Weights of a small transformer language model: gated attention, skips across layers.
Each number is 128 + 32 x the weight over the matrix's rms, rounded and kept within 0 to 255. Layers, rows and columns count from 0.

# layer 2 attention output (transposed), 256x256, rms 0.0692, rows 22-32,86-95,149-159,213-223, columns 0-127
[[153 151 140 149 135 164 115 132 117 139  96 115  87 153 152 117  67 116 133 191 149  85 126 124  98 180 116 155  83  48 102 104 112 118 112 161 140 115  92 141 120 127 133 176 133 122 148  92 127 153 135 129 108 110 109 109 109 105 150 130 141 138 146 117 158 109  94 136 134 156 133 101  93 105 125 140  70 119  88  95 146 176 164 125  61 173 135 108 123 137 127 172 160  70 163 120 105 117 140 115 138 156 127 182 167 119 142 141 121  79 141 112 116  99  96 157 157 146 134 132 110 104 142 158 151 150 165  81]
 [148 146 108 112 159  91  70 148 131 167 180 108 143 146 159 172 118 135 118 177  93 129 144  96 123 122 167  87 150 143 110  48 130 173 114 147 194 147 122 162 129  98  94 174 197 150 181  94 114 119 232  97 151 117 119 132 106 114 112 169 121 138 139 107 112  90 125 234 146 123 145  97 142  99 108 159 170 101  77 165 102 148 166 132 155 140  86 153 119 115 154 187  86 103  91 113 181 111 117 116 131 176 151 136 167 140 162 122 122 110  71 102 127 175 144  87  59 126 137 146 100 123 131 129 127 137 181 121]
 [ 67 163 105 144 117 141 145  99 137 176 186  71 152 162  68 130 174 149 161 150 118 151 134 118  70 170 107 132 105 141 131 142 162  91  92  96 135 161  82 138 156 148 136 129 138 145 117 112 132 154 123 116 109  83 160  65 122  57 141 139 159 135 159 126 140 139 177 147 103 169 122 157 139 122  65 152  83 112 185 131  87  82 149  93 142 116 152 150 133  95 129  82 147 157 116 122  87 146  67 135 125 108 117 127 116 127 123 160  71 137 136 114 147 112 131 134 155 160 123 167 124 139 198 114 103  85 143 154]
 [144 119 136 110 150 102 159 139 132  69 122 134 108 110 134 155 139 130  98  62 106 114 126 160 126  77 132 140 113 166 112 122 123 145 166 118 158 123 136 116 120  75 102 125 131 108 104 145 111 112 110 108 167 147 106 174 113 150 142 146 137 145  99 142 136 137 106  73 123 156 157 122 115 163 169 100  84 145 100 133 165 131 123 171 140  76 101 119 119 124 121 109 131 113 154 158 103 113 169 118 142 112 124 108 108 152 136 128 152  94 136 136  81  87 122 126 135 120  94 114 134  90  66 119 166 154 110 111]
 [112 175 120 132 118 157 133 105 137 165 166  78 151 119 108 145 151 139 125 181 133 113 163 126 129 159 127 161 110 152 158 136 148 131 130 146 139 126 134 159 150 163 142 157 197 111 138 104 170 155 209 109 115 152 120 152  92  75 116 153 134 149 163  85 129  83 164 180 133 145 141 118 112  84  97 124 125 144 123 120  94 141 117 102 151 136 123 180 135 137 187 142 125 147 111 113 121 148  97 148 110 128 103 137 132 119 103 163  92 159 123  85 138 137 137 129 131 153 164 158 122 103 145 117 104 127 165 101]
 [164 100 161  89 127 155  78 136  84 113 100 196 124  93 118 131 125 107 127 121 116 108  95 115  44 134 166 129  79 106 122 133 127 148 128 109 107 117 133 124 111  99  88  78 178 116 114 123  79  93  60 129 138  94 167 123  77 191  93 137  68 143 129 122  58 149  86 165 123 107 129 109 108 133 119 121 148 131 161  81 184  97  98 143 140  84 114  95 135 158  98 148 102 197  92 154 138  40 134 117 119  94  94 115  91  95 105 144 164 140 174 183 126 107 148 123 104 178 160 116 132 152  86 178 122 154 133 111]
 [113 136 179 121 133 139 104 131 148 110 128  92  99 140 137 105 133  87 128 147 168 155 140  95 129 129  91 158 130  69  48  80 150 171 118  94 127  94 151 133 129 143 166 149 137 141 143 133 130 148 159 148 123 116 167 154 141  79 166 128 179  73 128 144 110 154 159 171 150 116  62 108 167 150 124 152  46  79  34 202 112 139 118 117 136 122 149 141 104 152 193  92 140 171 148 166 112 130 147 111 117 210 137 181  94 145 107 179 141 161 117 112 122  82 130 156 164 108 158  95 103 156 121  95 164 117 101  53]
 [156  79 152 134 136 119 139 109 128  87 113 115 117 127 135 150  97 152 130 104  84  71 134 110 107 108 133 108  90 134 151 136 140 134 174 160 150 159  88 100  63 101 124 108 106 110 103 150 142 109  95 124 146 171 118 103 119 191 120 140  49 165 127 126 127 161 100 122 153  77 190  62  98 155 195 128  69 135 113 106 161 122 128 166 126 114  75  98 116 125 106 121 130 153 101 112 103 125 126 154 119 122 130  97 155 131 106 118 150  72 117 146 144 152 139 134 131 143 132 123 106 112 146 157 151 180  96 139]
 [143  85 139 115 116 118 151  90 109  51 101 159  92 139 132 167  58 135 102 128  82 120 134 159  85 135 140 126  90 116 149 127 119 128 143  70 118 172  70 164  67 138 149 139 117 114 122 116 117 114 129  57 141 136 141 116 113 171 109 150  65 124 115  85 159 114  67 188 139 114 168  80  84 126  87 156  59 132 150  90 170  91 122 117 132 117 109 132 134 136  57  85 114 178 117 111 119  94 105 132 120  98 139 119  98 109 142 121 143 113 190 146 132 116 169 153 175 130  94 104 131  95 173 188 132 147 132 115]
 [129 122 126 114 144 169  82 173 130 118 133 167 159  86 111 140 180 117 101 163 129 126 101 116 144 144 169 127 106 104 173 157 126 115 128 106 143 129 146 152 182 153  98 118 144 134  99 102 137 114 147 146 125 123  73 171 156 125 137 124 133 106  28  83  89 105 141  69 153 112  57 101 156 125 145  79 150  99 130 122 136 110 117  96 176  78 104 111 111 181 103  75  82 163 115 142 136 174 110 118 158 155 111 120  90 121 138 130 208 175 194 161 178 134 190  73  77 139 194 101 105 169 113 123 111 109  87  91]
 [116 142 112 155 138 150 109 129 123 200 155 105 149 210  88  77 170 124 167 146 147 143  86  96 121 151 114 132 132 104 131 175 114 138 100 149 161 102 114 105 137 139 138 153 129 145 116 177 172 184 132 155 112 138 133 134 130  65 155 109 165 167 169 106 103 128 134 146 133 153 112 137 198 133 113 140 133 106 135 148 133 133 126 118 157 198 166 107 134 115 176  78 140 114  86  98 132 188 116 114 102 167 113 126 152 122  54 142 121 120  90  82 180 115 107 128  96 158 178 140 124 179 177  96 139 169 136 147]
 [121 104 105 127 154 126 132 104 111 156  91 115  42 202 112  75  79  39  92 181 138 158 119 134  79 194 124 112 124  58  85  79  83 143 107 153 150 189 111 103  80  65  96 235 154 106 129  95 159 167 130 121  93  95  99 171 191 116 126 166 160 154 164 128 144 122  90 133 145 159 106  62 132  82 141 123  54 100  46  54 132 161 118 124  94 140 123  87  95  96 122 176 185  97 158 131 160 141 133 168 169 157 148 182 131 114 170 112 165  80 136 107 115 145  62 116 157 128 117 161  94 144 119 153 138  73 133  43]
 [127 158 104 125 121 107  73 142 111 147 201  82 122 179 127 153 239  90 117 195  76 148 106  68 127 140 211  66 169 181 147  45 168 183 115 170 184  96 167 102 177  86  54 177 154 162 182 109  91  92 249 161 129  95  80 108  95 168 140 198  89 198 182 102  91  39 158 191 161  94 138 113  67 110  74 156 178 103  65 139 146 149 217 171 210  67 110 176 132 128 182 142  35  89  90 166 136  66 117 152 162 164 124 141  95  96 142 139 175 133  78  95 156 181 130  61   0 113 146 228 135 152  62 139 121 131 160  39]
 [ 95 171 122 144 165 110 178  73 120 151 147 103 127 162  90 139 169 130 172 190 147 168 100 122  66 120 129 156  83 165 144 112 142  88 102  68 176 132  39 171 140 175 190 168 165 131 142 116 123 103 102  84 186  96 179  73  97  55 203 122 181 142 159  81 150 169 143 117  96 192 161 162 124 162  75 125 124 134 218 163 130 119 153  97 132 135 126 173  97  97  89  91 160 222 108 146  92 132  80  95 146 118 134 111 148 193 134 121  97 136 112 136 128 127  97 143 175 172  62  66 163  98 170 107  60  81 108 130]
 [159 128 157 155  88 125 116 149 132  82 134 132 104 119 127 148 150 149 187  44 106  96 119 144 137 135 111 121 122 162 114 148 129  85 155 117 139 125 176 131 144  71  94  56 131 156  85 156 102 121 102 113 125 156  85 152 114 132 146 162 146 162 104 192 140 113 113  61 107 153 114 112 139 159 185 123  37 154 105 144 101 145 145 171 127 105 108 111 112 107 130 109 106 101 157 130  83 123 144 147 135 101 105 139 103 147 138 127 144  81 119 126 116  97 147 151 140  85 184 187  81  97  49 105 198 150 140  95]
 [134 182  71  95 151 135 183  95 102 165 159 133 140 164 108 154 178 118  81 157 165 158 179  91 155 132 161 137 128 233 142 142 169 152 112 194 137  92  79 156 145 149 134 229 211  36 179 142 178 129 240 122 137 121 167 159 117  74 161 135 100 126 205  77  95 104 177 172 114 126 204 162 136  83  88 123 135 151 134 142 116 165 152 119 132 113 122 177 109 154 176 146  99 134 136 109 120 167 120  92 133 125 168 114 112 170  72 149  76 166 151 136 141 108 140 136 163 132 110  87 156 131 144 123  80 106 139 123]
 [123 137 124  81 142 187  92 147 145 127 148 129 158  91 128 124 108 130 107 102 153  90 121 138  56 176 151 174  58  81 121 119 101 168  98 106 121 166 153 115 131 123  96  91 150 115  95 135 135 138  69 144 136 112 209 153  65 161  88 117 102 100  87 151 102 142 109 177 166  96 118 125 124  97 120  99 171 102 144 120 132 132 126  98 111  90 121 131 145 114 119 136 123 194 129 146 123  61 125 117 100 128  98 129 102  68 117 153 114 135 128 178  73 108 119 103 126 178 125 112 170 180  99 146  96 122 143 163]
 [126 106 164 131 126  99 137  84  97 125 101 148  53 177 152 112  84 114 112  83 166 161  93 111 135 127 147 132 120  82  91  96 175 199 117  96 122 143 126 132 120 156 146 118 152  94 115 128 131 132 159 169 152 115 157 154 109  88 144 187 170 104 129 133  76 191 136 164 161 101  68  93 117 108 156 121   0  85  22 122 147 108 144 175 118 128 133 116  67 149 187  78  70 169 116 137 151 162 152 101 119 175 145 159  99 110 107 145 119 121 154 162  64 106 107 183 159  60 125 114  98 131  87 128 188 143 134  27]
 [162  90 113 155 125 133  78 191  96 125 140  82 158 147  80 144 169 152  85  85 110  95 143 130 157 159 109 102 102 135  94 151 114 144 158 149  90  97 126  62  69  85 131 143 135 119  96 155 160 156 115 134 115 169 159 126 147 218 113  93  92 161  94 179 125 138 126 162  95  70  97  92 163 125 167 119  50 116 106 198  74  83 141 123 158 123 127  67 154 163 106 146 144 111 154  95 111 132 145 124  96 136 153 128 128  76  88 164 145 144 107 122 170 141 157 141  99 133 179 122  76 153 159 118 157 185  79 160]
 [119 114 101 150 134 134 127 162 143 118 113  92 102 139  78 116 104  78  97 157 140 129 145 123  96 185 126 117 132 127 116 105  88 152 138  96 113 142 112  96 107  85 136 202 128 138 121 150 151 117 140  54 123 143 215 106 128 142 125  92 135 152 142 132 142 117 111 164  95 132 125 137 146  96  47 102  79 117 167 179 125 120 127 103  96 164 135 118 144 136 103 146 149 140 161 119  89 131  99 121 144 145 158 146 132 115 139 125 124 138 112 134 139 139 162 135 159 136  95  90 134 134 182 127  48 133 132 129]
 [119 107  70 103 137 113  86 134 174 174 103 160 157   0 162 149 117 173 156 118  90  98 119  88  92  71 162 160 141  56 220 123  93 179 113 122 138 130 160 129 109 111  89 128 130 151 124 121 125 115 175  97 121 143  59 161 131 102 127 143 107  92  97  86  81  59 120  28 232  78 141 163 130 122 126  88 177 117 122  61 152 169  49  87 123 117 129 114 133 143 222  61  82 168 122 125 163 149  86 122  99 161 123 100 143 159 114 106 156 126 155 153 117 119 191  60  89 150 118  91 133 209 144 122 113 104 113 191]
 [148 133 109 151 170 128 169 112 142 146  94 185 163 153 104 151 153 134 154 122 152 122  88  65 174  78 146 140 137 192 130 153 166 174 149 206  86  93 141  76 135 142 155 166 164  94 172 112 119 127 148 131 110 144 142  78  76 152 134 141 155 107 184  99  99 141 169 178 106 135 169 126 138 130  80 127 151  98  88 161 107 172  61 116 132 154 134 137  71 105 138 124 167 119 150 137 120 150 144 176 117 143 133  82 154 145 126 158 107 160 123  60 121 106  96 138 167 110  96 112 166 184 153 165  87 165 148 203]
 [151 136 132 142 124 127  89 146 148 150 168  81  91 101 170 107 117 144 122 143 115 149 146 139  71 152  96 177 139 101 138 109 118  94  88 104 113 123 111 203 123 159 162 116 124 106 106 151 127 177 120 131  90 162 107  90 115  90  67 146  77  78  92 131 129 160  94 131  80 132 102 120  45  80 114 172 104 103 145 129 134 184 157 164 121 135 152 159 120  87 166 118 101  89 169 136 123 117 103 129 145 133 121 169 123 111 144  98 129 149 123 112  99 102 151 169 109 111 146 141 139  99 112 136 160 170 137 111]
 [153 110 189 183 114  69  73 146 136 130 133 123 107 122 137 182  14 129 107 159 104  97 167 170 118 131  94 121 129 123 103  87  82  91 126  65 136 182 114 155 124 108 140  73 129 104 101  76 109 176 173  83 151 123  93  99 186 140 134 151 123 121  96 114 147 138 175 110 158  93 145 150 123 109 116 121 115 112 111 133 108  90 102 117 113 115 139 120 111 146  79 152 142 148 179  66 187 163 109 130 129 146 177 125 161 146 177 112  96 109  82 140  92 190 124 160 127  94 130  73  87  88 149 137 127  82 165 243]
 [132 148 181 119  93 160 109 156  97  92 186  90 149 163  92 135 115 114 155 101 116 147 169 126  54 167 101 155 142 178 125 158 127  88 125  86 163 158  91 106 119 105 149 123 138 113 100 147 138 132 163  92 175 111  81  73 233 115 106  90 115  86 131 127 169 100 198  97  92 163 124 127 158 131 142 184  94 117 179 125  76 113 162 125 172 116 109 146 136 166 149 114 139  90 154 103 117 117 133 114 175 168 141 151  83 148 183 164 138 133  85 151 175  85 152 143 123 129 152 184 116 178 139 126 141 125 119 133]
 [116 123  90 150 193 119 197 115 133 158 103 152 123 114 126 147 127 109 103 122 136 115 124  88 168  86 160 157  89 134 135 122 165 168  94 172 167  94 135 104 158 120  97 209 123 151 160 123 146 106 130 111  71 143 156 131  61 128 120 131 180 145 143  87 116 163 118 183 102 139 152 102 108 124 148 140 158 172  48 157 136 180  93 152  84 113 123 110  96  83 134 121 134 146 123 139 102 160 126 106  90  90 126  75 134 110  97 141 130 110 144  96 125 112  97  89 133 133  63  97 194 160 118 164 131 112 119 152]
 [ 99 128 172 147  89 128  78 161 120 132 168  64 160 126 120 144 136  91 122 142 107 131 181 154  80 154 106 148 124 166 157  95  30  92 183  44 169 156  87 190 138 127 127  96 100 142  80 103 147 128 134 103 167 156  65 136 182 113 100 100 135 151  86 107 155  94 168  63 143 131 114 119 134 132 164 123  73 139 172 127 113 139 101 142 168 137 125 144 112 146 117 172 126 136 120  89 120 127 158 100 164 197  94 151 113 138 156 119 131 156 146 110 104 130 158 130  45 205 170 151 111 102  73 125 151 144 158  41]
 [175  88 130 118 117 122 111  96 111 130  74 166 142 135 108 163 147  87 187 139  94 122  80  99  98  85 166  72 121 160  89 136 141 141 176 151 131 124 170  92 117  94 119  72 164 139 159 138 114 149  96 116 155  73 103  99 112 135 152 156 117 155 167 144  82 127 105 139 184  87 115 134 140 134 117  84 128 129 124 108 135 105  91 164 180 123 108 111  91 133 155 144 157 160  98 184 138  74 137 151 112  55 112 121 125 194  91 135 151 139 159 134 176 129 114 171 133 164 134 166  21  99  96 124 170 133 136 125]
 [118 100 160 143 108 138 124 152 145 117 189  68 109  97 121 127 121 131 103 113 120 136 185 109 118 145 102 130 145 112 130 107  91 102  76  91 108 116 122 153 121 141 104 151 121 150  86 114 134 133 142 105  94 123 131 112 142 121  93 124 112  70 111 106 145 164 185 171 110  64 122 131 133 146  90 176 109 146 114 151  99 203  87  87 137 135 144 129 116  95 170 118 124 151 161 132  90 123 133 101 123 191 123 140 110 134 146 123 154 161 134  95 117  63 191 129  97 115 114 140 118 139 117 136 129 138 117 119]
 [145 111 126 132 151 114 134 101 106 132  88 153 142 112 125 160 134 137 199 167  98  96  73  89 131  66 143 113  91 162 121 104 167 179 183 171 210 123 116 113 133 182 123 120 102 163 159 162 140 109  79 157 131 140 170 145 100 147 160 120 105 198 112 168 125 107  87  96 196 127 131  81 148 169 186 131  91 149 105 126 159 155 122 178  96 144  88 133  74 108 162 143 106 148  60 128 141 100 115 169 151  82 108 108 161 134  62 119 155  94 184  81 140 160  98 149 135 202 161 151 103 106 102 187 186 214 116  50]
 [164 106 154 128 103 142 123 103  67  91  70 185 117 137 119 175  85  76 177 141  85 169  91  85 122  98 157 134 124 164  88 122 150 184 169 113 214 118 120 145 132 193 173  72 147  86 182 194 154 137  89 161 148  59  98 132 149 136 153 137  78 117  89 161 149  80  87 117 176 138  87  86 136 151 186 160  68 145 156 116 146  94 199 136 146 125  91 185 107 150 158  66 106 151  90  70 175 103 125 127 159  66 127 116 102 130 104 128 146 132 186 159 170 138  51 149 161 164 138 159  83  75 113 194 217 176 113  51]
 [122 132 122  96 107 143 150 144 143  81 125 144 135 168 138 128 177  83  48 107 160  75 154 141 166 165 167  66 107 122  83 200 123 148 140 147 133 107 111 138 178 137  80  43 141  70 142 105 146 127  72 165 148  38  43 135 137 163 207 111 128 161  87 100 111 140 122 102 141 125 118 116 169 123 164  48 129  97 159  90 162  91 175 101 170 115 112 116 143 134  81 139 111 150 133 117  82 168 156 100 113 161  71  88 154 116 130 108 154 163 166 199 129 112 128 115 116 114 121 101  68 112 134 138 117  84 100 132]
 [ 89 106 146 126 148 126  88 123 208 135 161 122 165 132 122 101 138 106 113 140 107 130 116  89 162 124 119 125 152 145 124 124 130 102 128 184 106  79 123 127 162 179 116  95 143 105 135 127 155 146 164 151 124 119 156 163 151 113  95 106 123 144 142 152 118 101 112 124 166 187 139 141 131 160 106 119 136  58 140 129 129 116 100 144 141 128 142 189 119 143 153 113 125 123 149  81 120 139 122 129 102 173  99 127 114 161 109 142 135 149 132  96 127 106  55 199 156 103 111 138 142 163 157 117 196  67 130  79]
 [140 124 157  83 117 147 117  58 102 111 122  88 200 150 131 173 130 165 149 125 120 136 114 115 143 144 122 119 117 175 144 141 164 110 118 152 150 134 182 122 112 112 149  76  91 129 127 156 114 108  84 108 124 134 147 113 123 150  95 115 101 147 150  73 138 107 132 127 104  63 109 115 102 132 159 118 201 173 140 134 140 101 136 112 151 150 135 131 154 155 111  71 124 157 112 185 134  83 138 111 105  66  61 132 145  98 112 117 132 144 174 206 161 149 146 129 113 126 144 106 132 112 105 122 104 125 119 169]
 [116 106 110 136 133 138 153 104 126 117 142 144 114  75 102 167 118 109 143 149 154 149 145 151 148  96  88 177 135  83 108 166 118 140 119  91 136 113 147 123  98 157 143  96 115 128  77 128 145 120  72 130 163 120 128 187 143 187 129 127 192 105 116 161 137 182 154  63 127 153 132 147 160 107 157  96  92 117 140 148 129  89 102  87 137  81 151 103 156 125 120  89 203 142 129 114 121 156 123 152 117  58 122 115 101  87 108  77 115 144 188 136 102 138 141 128 146 175 148 114 113 130 121 139 136 131 120 157]
 [216 174 147 194 140 156  20 100   0 120  60 188  94 142 177 160  96 100 165 116 131 143 126 130 137 124  70  87 149  92 111 105 152 172 106 121 144 176 128 152  80 152  97 103 138 157 151 145 118 138 103 112 170 153 138 131 127 122 137 162 114 140 145 115  75 175 155 157  90 112 144  86 113  85 206 134 100 148 153 123 125 101  82 101 127  85  87 132 150 112 135 118  96 110 116 115 164 104 125 150 129 112 119 139 151  91 109 155 136 122 135 147 140 137 149 110 103  87 146 138 111 109 119 140 153 105 140 129]
 [ 67 100 118 103 119 131 209 153 250 187 174 115 143  95  78  66 146 117 124 113 147 154 129 113 107  87 141 142 137 157 134 148  85 107 134 142 121  60  95 140 151 144 155 106 154 117 119 119 157 125 172 173 110 103 119 133 156 130 108 104 150  95 107 134 135  77 123 133 168 121 112 131 161 152  95 149 176 113 143 118 128 131 132 169 108 141 173 145 114 135 143 146 137 122 141  66 138 129 115 113 147 169 111 102  99 185 156  98 113 122  95 100 135 117  94 160 128 166 122 122 129 167 152 118 128 125 105 136]
 [170 145 116 164 138 174  53 139  16 101  93 186  78 113 194 164  91 129 131 124 150 126 111 136 122  95 116 111 153 116  88 126 116 153 120 100 123 171 138 131  90  55 101  94  91 174 158 145  50 141   7 126 126 142 100 140 127 100 158 117 122 120 125  70 124 183 157 120  85 131 146 100 150 111 193 157  58 150 157 131 129 115  62 116 149 122 111  88 144 127 106  94 142 115  85 114 180  83 144 134  76 101  93 146 144 128 129 155 127 125 131 170 122 147 131  83 112 105 108 138 114 123  99 127 134 141 159 159]
 [ 81 149 105 199 112  43 181 145 219 134 152 107 127 152 119 129 168 116 114 127 117 161 132  87 163  91 136 106 178 166 112 131 114  98 181 149 130 109 101  95 126 129 145 124 124 114 128  82 132 137 176 126  98 123  66  98 134  88 144  80 143 171 136 141 133  79 135 104 108 158 117 136 144 102  89 166 182 141  75 130 140 160 125 156 159 144 138 121  92 110 130 120 114 124 149 157 103 203 137 130 115 137 146  86  90 158 119 153 118  98 113  56 109  87 124 131 156 123 120 141 173 131 136 114 120 135 121  76]
 [169 146 129 165 136 216  91 104  17  86  78 102 155 128 107 117 120 171 152 164 138  94 173 136 108 159 117 104 110 157 153 152 140 129  98 136 141 179 150 143 133 114 150 116  79 165 133 139 119 119 120  99 131 120 127 121 112 163 138 130 109 122 118 141 177 104 161 124 125  95 127 128 113  97 152 100 134 171 189  89  96 153 137 100 101 135  89 113 151 144  99 145 181 152  94 183 157  87 106 143 118  72  92 124 215 115 133 118 101 183 110 173 148 187 115  72  79 131 124 128 124  96 162 133  78  93  92 186]
 [ 82 148 153 147 113  51 204 169 225 175 172 128  98 101  80 119 181 146 119 108 134 127  87 140 136  84 173 159 162 154 126 156  93 109 151 126  98  96 130 113 171 124 143 134 155  79 138 146 151 134 163 158 135 135  85 160 163  84 155 111 150 120  97 118 109 101 142  86 166 176 101 129 171 194 106 149 184 115 145 134 177 167 142 158 122 167 131 105 118 104 138 151  95 138 200 104 128 147 145 143 128 169 166  86  64 171 118 110 144 115 126 115 107  99 109 132 139 121 144 151 125 126 103 113 159 151 145 100]
 [120 148 141 148  52  24 233 131 231 198 166 181 139 150  99 113 127 160 177 123 118 161 148 120 169 134 154 162 165 117 119 130 132 107 135 147 153 103 140 104 153 150 145 118 161  99 148 161 164 125 141 133  88 139 117 141 142  33 118  88 149 137 125 109 107 103 175 117 131 115 127 116 159 152 140 161 210 133 117 121 182 147 131 149 114 146 134  96 144 109 119 144  71 155 175 143 139 160 122 105 117 144 111  81 106 135 145 137 121  91 114 128 135 119  91 156 150 116 156 156 120  93 108  99 152 122 134  92]
 [162 164 141 140 143 115 105 105  56 113 120 114 135 174 146  96  95 155 131 149 145 137 136 113 131 102 120 128 110 123  68 154 146 147 149 153 155 171 126 101 150 126 138 152 125 132 142 108 110 138  99  73 107 130 135 114  82 106 181 110 143 140 127 198 197 143 137 192 128 206 140 101 118 131 105 143  63 130 144 144 165 192 118 122 131 126  81 123 115 106 111 119 192 106  67 173  70 162 169 169 131 134 126 139 145 132 109 154  97  79 120 101 118 149 135 158 144 126 109 165 117  85 163  75 149 137 121  77]]
# layer 2 attention value, 64x256, rms 0.0776, rows 22-32, columns 0-127
[[127 189 141 154 142 146 177 101 119 151 135 130 156 132 131 123 173 134 111 119 103 109 118 166 108 142 120 100 114  79  92  61 129 188 131 163 117 170 132 193 168 138 197 113 111 120 112 155  88 128 163 147 121 131 107 100  59 143 115 134 123 132 119 175  85 116 115 106 169  94 162 127 134 255 129  93 120  92 168 125 120 120 123 133 114 155 131 142 120 149 129 145 158  45 100 129  97 121 113  95 113 108 135 149 123 162 119 178  94 164 111  84 124  81 126  80 128 135 207 100 125 128 142 103 122 183 120 126]
 [146 127 152 102 127 200 183 109 117  92  84 101 192 106 247 166  51 171 114  99 177  32  84 149 137 157 117 223  12 114 169 190 117  56 132 148  46 129 125  99 114  82 183 150 107 127 161 166 146 169 150  24 116 133 171 122 171  75 137  86 106 124 113 180 136 128 124 161 173 153 115  83 152 144 110 133  94 134 190  77  67 106 141 137 129 109 123 157  32  20 139 143 125 172  98  98 134  90 180 129 103 205 107 165 156 109  87 217  92 106  97 160 135 146 158 109 206  78 109  82 141 169 171 104 145  77 117 110]
 [ 90 142  41  55 133  61 130 166 134 148 125  67 119 156 148  92 117 160  63  61 147 175 142 140  83 100 118 139 200 176 113 120 167 107 136 149 126 122 139  62 130 135  99 100  99 127 134 142 141 131 102 114 124 171 101 137 118 154 103 136 154  98  41  90 169 121 208 183  88 166 119 113 139 146  84 118 155 174 114 137 131 147 176 145  88 135 134 117 190 179 131 127 181 171 127 141  61 130  77 124 121 116  97 122  85  85 170  91 122 113 255 159 126 172 157 142 127 125  90 125 143  71 168  99  47 130 113 127]
 [118 111 110 121 135 161 106 138 116 140 123 175 206 143 144 150 124 141 116 171  95 136 137  97 161 115 129 180  97 127 146 133 120 190 175 115 100 125 143 139 114  77 106 138 124 119 133  92 131 137 140 112 177 103  97  54 133 122 163 104  81 132 162 150 120 135 111 155 111 233 133 119 117 108  91 118  71 112 115 158 100 117 114 106 166 127 115 130 100 163 136  79  84 130 118 118 170 172 164 102 120 100 167 134 190 127 122 144 157  95 173 108 119 107 179 153 120 157  94 143 119 133 137 124 144 119 159 139]
 [156 121 104 138 119  79 162 157 166 109  81 102  80 128 131  83  87 101 141 106 153 119  98 141  80 109 113 197 104  89 215 124 150 124 115 167 147 120 154  93 156 163  87 108 152 104 120 159 169  95 166 107 130 124 132 155 147 169  96 103 139 121  91  71 157 157 178 174 119  86 156  76 120 130  59  69 167 163 116 128 150 134 144 153 107 137 121 136 155  78  82 113 118 192 114 216  76  62  84 213 183 124 130 135  88  69 148 136 160 161  93  84 106 142 104 113 135 140 127  97 146 123 206 122 115 101  89 167]
 [106 121 186 123 143 151  89 121 127  99 130 119 117 141 129 106 124  75 150 203 138 107 210 123 143 128 117 122  80  71 140 172 118 138 180 112 125 113 173 144 111 162 121 138  62 135 139 137 145  71  95 109 141 142 130 172 114  81 117 160 191 135 160 147 103 127  99 114 115 163 123 127 104 145 140 164 111 138 157 161 129  98 140 132 146 138  84 123 136 139 121 131 123 104 150  65 103 153 126 110  97  82 170 120 104 125  97 139 162 131  89 151 165 148 130 128  92  81 164 145  81 135  53 128 146 126 111 111]
 [215 163 141  95 119 110 136 128 122 176 139 105 106 127 198 117 170  56 140 173  86 156  65  78 191 119  83 134  91 138 108 137 147 214 117 117 102  91 130 119  91 102 143 120  78  80 121 134 133  76 174 166 132 133 109 142 196 152 133 160 105 148 169 147  87 139 151 143 116 129 187 173 124 182 102 148 126 155  91 142 156 122  74 107 139 144 151 127 144 150 141  91 173 195  97 150  95 140  79 105 140 142 198 127  93 199 101  82 154  72 127  95 158 106 179 155  98 174 138 101 182 156 121 145 120 168  73 121]
 [144 106 192 133 143 125 174  69 115 111 114 193 142 181 163 175  81  98 193 165 112 129 131 135 144 141 150 107  96  89 149 159 160  73 140  80 141 152 112 146 168 176 139 141 120 141 159  90 115 115 135 125 115  68 106 145  80 133 156 139 139 139 141 122 190 146  95 126 123 108 149 148 135 112 120 186 111 130 131  87  98 141 129 137 124 151  62 156 120 133 134 134 124 135  97 140 173 132 168 126 114 156  68 172 135 153 168 134 154  97  86  94 118 137 149 135 162 125  82  89 125 181 135 173 146 140 149 149]
 [ 88 117 157  97 166 193 132 117 172  80  96 140  88 134 167 126 143 120 101 137 158 116 120 136  86 145 110 113 149 159 129 106 154  64 172  89  60 113 121 138 138 133 132 109  96 150 130 122 136  84 123 158 154 158 128 140 136 168  97 174 163 135  67 118 166 128 104 157 101 115 140 144 106 133 139 125 139 137 101  88 120 121 156 129 129 102 123 142 139 192 185 138 157 138 125 167  75  88 131 130  86 179  90 105  54 148 101 136 141 105 122 117  91 136 103  97 116  51 124 116 165 118 139 105 142 138  83 114]
 [110 132 138 201 131 152 115 163 163  48 156  87 114 193 116 135 163 103 145 150 120 121 102 172 156 133 125  74  99 140 178 218 124  91 151  92 171  94 115 175 118  87 141 102 110 101 138 105 116  74 132 164 138 111 128 128 177 143 130 133 188 175 140 155 132 172 174  99  40  29 134  51 112 135 213  95 108 147  90 144 168 126 196 191 141 128 152  68 155 163 102 140 115 124 185  75  65 105 164 146 144 102 141  85  75 156 157  93 114 164  92 158 153  99 130  97 145 150 184 142 160 100 112 168  74 111 135 129]
 [104 160 150 191 148 110 129 147 102 133 131 105  97 121 143 125  97 122 175 127 118 134 169 117 200 158 134 183 142 220 150 109  98  85 117 116 151 126 181 135 122 143  66 131 123  76 121 176 136 156  75 200 126 130  96 158 131 141 127 134 131  71 157 101 164 151 138 192 147 129 155 138 124 119 140 214 155 129  66 145 116 175 112 130  93 143 124 162 109  82 103  83 152 137  68 105 185 181 124  65 144 153 102 148  92 107 125 109 100 146 209 134 144 119 125 123 118 170 164 139 123  99 100 134 146 166 114 159]]